From a checkpoint of a small transformer trained on Wikipedia.
Size: 12 layers, 12 heads of 32, MLP 1024 GELU.
Architecture: LayerNorm before each block, learned positions, no biases in attention or MLP, tied embeddings.
Each number is 128 + 32 x the weight over the matrix's rms, rounded and kept within 0 to 255. Layers, rows and columns count from 0. Numbers have three digits each.

# up: layer 9 MLP up, 1024x256, rms 0.197, rows 710-734, columns 128-255
# down: layer 9 MLP down (transposed), 1024x256, rms 0.107, rows 710-733, columns 128-255
up710:167212126162051128122164116189108099152129093142125134129144198142107101119094174164132180154126103067110134129107164152099149075142173103196096174113128203111151153113167168109123141111173103124108114173156135145123161088130114084083116149108184149141089107144086148105077132134128057099093097132147117073075128129145162121117163146148170149075081083112151146120108117122144123159117
down710:169136112168166083135087152109138125140131139124141124117102140102107135118094171110155137148166134099087130116126140116141133088145119086076111151110088105142107126129158120197122188175132152156144104066116134157091156149194206170137175092101131126140176102179115118108135097184123127166132148168056162064089144137119078142140089096060157146188124134070133134090154125152124121120157
up711:158093134147140131151133185188178118122089110115070154127152113137110151115118146092169084153152157145154118117111096177101107144107155175161135114148128138101159099090169149164099075100133150132085104127097097075111131100145136178117142099097103116145169061173111119147165121153161133143123061119109148148103112098121157147170093136091190129140116109136136111152160144161145149149117
down711:144149146070094163132112146094138066104128115152143151131139079102145118101127160125134092157156156166112154154108136155158133158111023084151099153095089104163113140136145080206200119105101151139122119094112152118101075084112132146122109155151130152164115128104159165122139104171159177132144160126131089200168111161121144119085095139113109171107155111140193154165079119080123106194064
up712:125181177113126160120106148124116140171149110105064115145166124170177133109114069116170136146121106182200102088162131138113120120118056096051106135175162159101141172122103161118106097105162124134077189172081099119117144177088126155138127104088154100115162074199169171129080148110077142150092134175146141160091144121075117120168150180079131132102143134111134170190091100165107184078130
down712:138128167135120140068148144170130091160147113143199023096111118055118124088134102125165106129061180158123108097109141104108163128181181071157151169116144130155113146168070089150137073108165154147113107185113095108163104141073147107129133112142156124118141149172151109140115131141156100126103124089168130111142140140146125124099097158063101120050073123128140129111175114091138137160158
up713:114097111116148143146135106126165115112145130069191137096187121124093121154147094128120102127114099124078082191177126227125200119138151184169113133130130151137136107124137170089044157109120128150119123100126102124132142116144122162119099059120166191163180143101068087117149152117105110116119111106152103093127126176158182135138110098150139115093082125142103135155098144141089116108146
down713:108131162148127122159124144154154113172104124114127144151166166135128165157106157064128139118171148148131175117073153192131135157148163177117156101164123161066160125161127157165164169187134106135121162155140081134170107123154090088044072124071100080107131107153147114074088117157106096112143137121126091091129125071096110152173154141107165133102095117138136144100127099172114176121116
up714:127112067111107128116122156115100120124146186158109107136100143114106121149164125094080141135157102135163106146096125093063101129124091053060112129085072102097096147143139133139160091145180110118144092137123135200143182117158155155115165141118083158124106144102068117084093194116129078102100165192109146117171175189189168130166132148162130131122114166145156149127116128064118170180099
down714:138115087087199143155144113026064147146134138094157136072075109140114179096071103114029152128106069155088120154120170151074116090158125129117142132125124130056085092135157146181178174091156107189116113157145123196110131118087146069152133114153164093190155147137138149164077164125106176144115111121097214144179141098107137125155115098145136072158113173170125176106143133165158141165135
up715:173111094168090133126128163172176102104112162087094136137108097224115112140148115144127104093107099168120115126138144133131081187158154149115111089073145082136133120122119101154128106123122121083179087129126197135192111111155125195135148133165139131158177126148099172097105070125082128122123149140069086086137129106101090190176114153160140096170082114069141174122135132088142186126112
down715:083147174137210138133162117083152091197106113166171145065149057165121212118116074142186128142084136109155121109188122107174083127141125137090083086157148150180114098136114196136158141119110143145139152174154132093056149098150155122080132135157135134052107123115115135166134147134147134146113115102121128117148072132113166101116153113159104121098114130145120136135130160113139071088168
up716:084072121152101160113145170146121120121145146080142158171177129152082146139118146207092159105188129176097069129134137141071150160137111141089120070074135072128129102112138131072154188074147181079138105129072156145089128119117129100117115107133122141148128114123111168141099080158084188121155141064161074159117129128150186140099169083053135070140128131111140187103088069107097174102074
down716:174122073065095166130145106134171121115117117164118121131094054107116191146097213118136117133107155081195105132149125134086069181078194126193108143085149182179180159092161158189159115135084141164137155196187153105134087080135113123105124154119138112167124100115098121120210075076127144128112135105159086093181126143157085140122149124151133177178096077109131103175085158117184143153186
up717:114098117109084193131099121146096164110162165107078113099127133191197123133127131093131193167146084071149147200143115113139168159139096032141191133176124056100083160037092181164116127153163105160113137140144091107056125128099106110094096139157133167172150109091103114141123084118082115121150123105177131099140094152142118153150154179156117167125118126169158122123174140103102141101129
down717:102087077137152136126121025098091046186097100141127070191119096069161160143122082091150146136123102123150145137117150187217114108105149090123095120089178140124148119056128151114133135120158149122182094088173139206090090181154154207115096152208154157117124147087124130121061104121119200090098122149177213162076140188105190143088080121145108097152083105141095142152143135133123148116133
up718:212062090206084132206166111078171085117154123124117079119148062103132102102182152131173116095169134110099205108119063130138174125155131115121103146152129112135047139090140112157172119163209090109177166133101172068160130122088139086158122142088167085159028152107081202163128138130101101207133163137101088141170145085135116141086159128098047105116143185165103162114134149097102107145091
down718:141103140170110117144131170166119135122078127078101127105124154129140126140153119177114136108136170113160123147116113158146106153173112071140199123100170173162122129140163134143125107100207126074103097098178101142160098107117149140121149117136082159055091087153128193164152179111106141098084142115139120136167147128127160149168159102169080171111181108218105144118042117085161143087105
up719:112180137208089132114157091097135101169060082111114126090109137163147175112061153111078136148102138145104169151137142194075152105116119147161137148128152071090137125149126116116121099138081108107106157176155197111112127047125145167094146129095127146191099112188124057114144178188059124180139173137193144097136130073090103160093150123098097113081210126062153162123143147144242118117092
down719:078105112144068080153161104166128139152115150089140112116141176087031093141145124105132205109109147133174114050124186161097128094055121124073097151157115208103051158172143118111114150114130156177162107165192131166147134120200156186134118133156116157148142070149129156159168173113091107197127132077100098058104098159076085142126097088135158122160114097118084049085155142078188149123129
up720:062146138109100181094063120076136150118076143086062123138105137109116138112118126094098210152172133150110117123119131178076103174147104111085119165146141194120093125145145134152101112124186159100133114127172152123137132175076158115128135118079099081083071145106144102071111137150108106134129192145137148186086128116148125140186103121185107134167160128118131187103124093085139167161095
down720:091132129122144136152087176147215166147114155118132152141176080090163132123193158115138171184117099144103103102115154160121145095117106151165119054089101104129093136149069100125097212112077160073170145120142125112129132124111130129214134104140124086135124162133132154161122161070098180182147135149162141123090125165127103144119103103106129126091121091075153094167165148035134122181144
up721:137138143112152138094149125085142123116155083132101061154114062143113158158206104088174094135092165097116107153107124128152123120153179147147139139158185110149136125149115089103127164094096065097199063133080105119204185112072117081220092117119117154128100105177112133091106083046086141164185120206130079115166112085110101176072106130102110107094183099103177099143133060103161157172068
down721:172177177171145135140139135089157067160089138103165233114080152116112100168137120165074162105075114111203153131153179121190123120090132120081108046116137096141094114102124141157111157118129132142160164144115096085069140160148178091079198137189124078118156157182191178127087062073138166117103159096119171110122151132097152179115166106132104125141120119052149139097156112109131122175214
up722:146146130117169077146122157127167100135074116191115106187122139170164122097114108090168147154118089104128142132050140160096153106146125036124119140163119087147121147088140117111147129181082118132152185159150138119083131197138120167099121162098050137191065118096121124147142099094143119158132119115115136093142163078107109138117142133162132165221106108156069119142129108099140091123160
down722:107084101074122125180137121152100113076101151167080147127143140149104142112175093145146097082114122131140051113134151163124161156151097149132124145144135095100148110127172099093151135112101142098093062196192093099166067120129155109114118152131178132130112166171139125098122105123182124052152107130107196134094155100161116129134128154112129088107134106156124092067147148126150124114127
up723:133106131146106201184128114141076170124155095113145135120191154134120140183053153106105149103202125104129106127132131153114143199147116108120092160123105133127125149184137144170173073139138087140103150125084104123107082186056148167110105137125167101169105156141118078099145100131141145227173176109126089170175138098212119139127181099107113174119126106124102199049232107079105131107093
down723:120146135128125132155143129102091109191092123054111102100156148109141189118141150106072132076136106184133101157115147145078126130140128079094113095157094160115058120191169109155075095134099081183138137089095105098093140152117164204071164139105098087122171122130136068116117096083140116107151154106119128107191232144086068135172102092168111150138107062068181187087157110088142167144142
up724:106152117132135099154141183087140093171111147164103131118102053123092155111134124139136081097160078130176103099137073066185103193135185110150153132118156156120124140127162195116112157174173161136116192094127112102105147131177079136083177099136129145148122101096113121119107138104105136135083115133099095107128145150116135124137116127154117073055043131116099120120106120116168152119142
down724:189129151101207132125064109148152125103138134098172157108107119091143123197149096125086122104098163136144107146105140073070103095156129100140136155123161198123080129100103103162134127126132171114180155140167109143157144120089090181114039106095183154139159158157155110126128112092159140137194127085146147099120148096114145128106110122122118125156141141064148094137158151140081130133088
up725:142119196137156132148140169163156123126144144169109102090122149142128075112093095082120144156138145075190099135072128080140138184128094087146116118084086148072142163151141172171101126098116092142127081111168152098109111100165134128172158115121126100124150162136188147131126192121159094131116093112155155153122101077134155109123199063151120119079126103119044112102082172099089104071152
down725:190166118140129192131071125125121113040190167145068115149117212091136110166135117166078153115142114065132168109158163117159097139121113112124171145145072182157048169126145154103103098146104093154111140117107119160107110185116147076171117170146075110104109114144155156095117093122168155104097117175107166119076116117124097098151120167174117139193104093139204088050111101054152111071145
up726:126158151125140086133165121120227094123130143084061088158072128117166155222186130130081134129124116125156104153140155090087093132165134150172091068103149147130142174119137118084141139117105183146096090111146178170116128122102141113078083133135099093129111158132154151132083075132145134182208139090104116160158159121109152107117131094145084108197131138112144134126115081146133177071103
down726:142100131113111168174083046133110174122128124168119117104113118131118123164147153101131161112131060103150090134135135117105182127117087071104132096091166067117141161129087107152137108127089166142170139146094036119147120136086124115139098141176134118096088117095054128055165171137106167153146129128142199114124153127058180105088198131132145129149087137136115112131123123126218130166152
up727:153091123145110117140131084201101139117067130139179132116097136152149134133144168129160160173130058149131158118144193114122134134106183144166063126141124129092075156129094082129204175139112041185140140189138180149134124151104061170086171116108122128032186125077098103133150116151116152109072075084100091152062120076168105065172111137129113131111178133161142151170140067144111110128100
down727:076156115121129110037160181077179105097164176119070112147115120178131091163154064117127150087117110113092082085176105116146144146155080073091141144153152105144187111126125157141084076158158176091114096116086078136121096101139164034168120165099154090206094163202149145133140113142097130147129186161176155146133087185107118204118161119171102097149043094176108127055114151133128164149169
up728:087099085111086140142145143145177136091122136143137146121133101104134094173134125137169101124125085140149152082169095160088154101141102161138068155186099157137141132132112153165124128093170186140115171053133099158100091090116111144131150075120202107135103141118164141140078137146122089155068115193110155151158112153114173121156071152120088095155137129101049111110182122094164114126104
down728:090178130115150087157088118082150135161084121138162102165121159158117119177137104166149126142104120106079165095135162122122121111138172109129092155150135147128113113076099103138126197152120138110150134164201122162153085105123139084115117119160106175136143147132067156131129051116095140101174141086094155167154158165108114125098112146161119191105170149149125114127078151114117087154120
up729:103095118110137130117121141103133138140091121142110121143110194113126130170131185102142136148141063084103100145104110173111158124195143138020180143133197115161136150120073070095139124161099106113137079075141116135125120063151123167120143142120121125158121132108123120092127123104086161099126164117122128141140160096103136126123074147109123081086115150104090184184129123135130162167200
down729:111187103177141097139124146151156124155177095084156139123117154130068127154151101177139130109075107075125149132121102112195121149112123126131088120144137120112143132139133092100112155137179187071063128161086186100094134150086119112135083136101053110151176129152136122186096134114107147147151073159131193171109181067135117103164146138089112126152130153092140095083102143174142125162124
up730:130123119117097126103118158193120120145207134096139160072092162136177113152157121092174155091180089128099078055098149191115123147072162096092137082134071087130094196131140178127097119151144154088130164151111105152124149126126047132092157150084159116105141135162122182127145169096136119140122153140153116185099134140147096133100149080147098127149128097125172085101107123135086135097156
down730:136118134110151059086064093157085118116163071207080133115150139111139152175096169109156096132087124136197149122134139109118118144117112107149099123085143098086135128145089081094101095196155105140107099109122127098094059099159162137092166140112131074123130146137115122131120178126156155095129103129163160195159135145140161138126156138178138159126197162100130134143182127160135083145075
up731:120134154145117177136125161135171131135137109124116141118112068164085151164114106144089063193111070167093140103112122183139176143080139098222171109091146160102142154148166121185125114119177177192243060121095160114055108103092155126066115156141123063182188122093103148011125141088134128138054148127158152115107167154128158086125134177124125168140080145117089093097130162113147078137093
down731:143126073074080096142101088102162086136138146155153116123093149062091154092150211114149157118113166106125154150086136084122102063171104148099180158142179133096153114143056158187092105183203058144145085131087066143208115120096098069128044115069108118159075093165130100083136112144181111128075096111051127163183148167124096166148068127074101158132071108115127167099089133164071128170131
up732:072096119062166169098108117091137102147205180110164131131132081117117141168033102119119157188141128112154107114141114136181113090134112130077112132139121128078089153129074063191154167102145137151152146149119120101147104090124074123106182175207073121164138117153109159109082096143139100136145117126144096153170136151130113084156034126110096109199123135135070070091164130099130117114073
down732:120093106145193150146152124103123120157099153096148147117141147096193054117145162126131128123063085136129130175075159135092139133138143131094124128178146098154195048118112128148124097178116174143072136118176097164158171122114162103182056119134127153132165110136107125093099149144104109077147131163120138150156114094095089099139166091162089142104117144161158166084086082097138097131147
up733:114106180122107199156165158181137114106106162107104116168146142138097070101130121142138178084119116126128119124105120141175167105106090128118108148209157151149078149125118144138096120147120136098177155134137151153119169144107102132140118118121092142121093173158147138136120129116121170164103181114185104117160092118144135121104168063122144100097083190126133111107137086156098147115096
down733:083146156097101129176184088095152111156165165095131140198147106137119142124122101182110139181179181164116142052113113133041111124131186111135128124090161142177099080165135146113127077088107104093156153111132109147138124147136057139133093190124111051105104204130117066095084147088148079099130106149129127132125156127137101140103152123108132141110201060220105146102116203087069122134131
up734:125167114120160120084147140133085126072116068144120135151112105135140172129179123221140133181155130102147107090149185136133075164087091113137116124142105161169114174155132099132132100101111159112095113138157156072117140136119111166149115108126136085154172077106147118144126097143073126097120165123161163150098154171074107192067180166112071067153158147089164121136154090084172134138097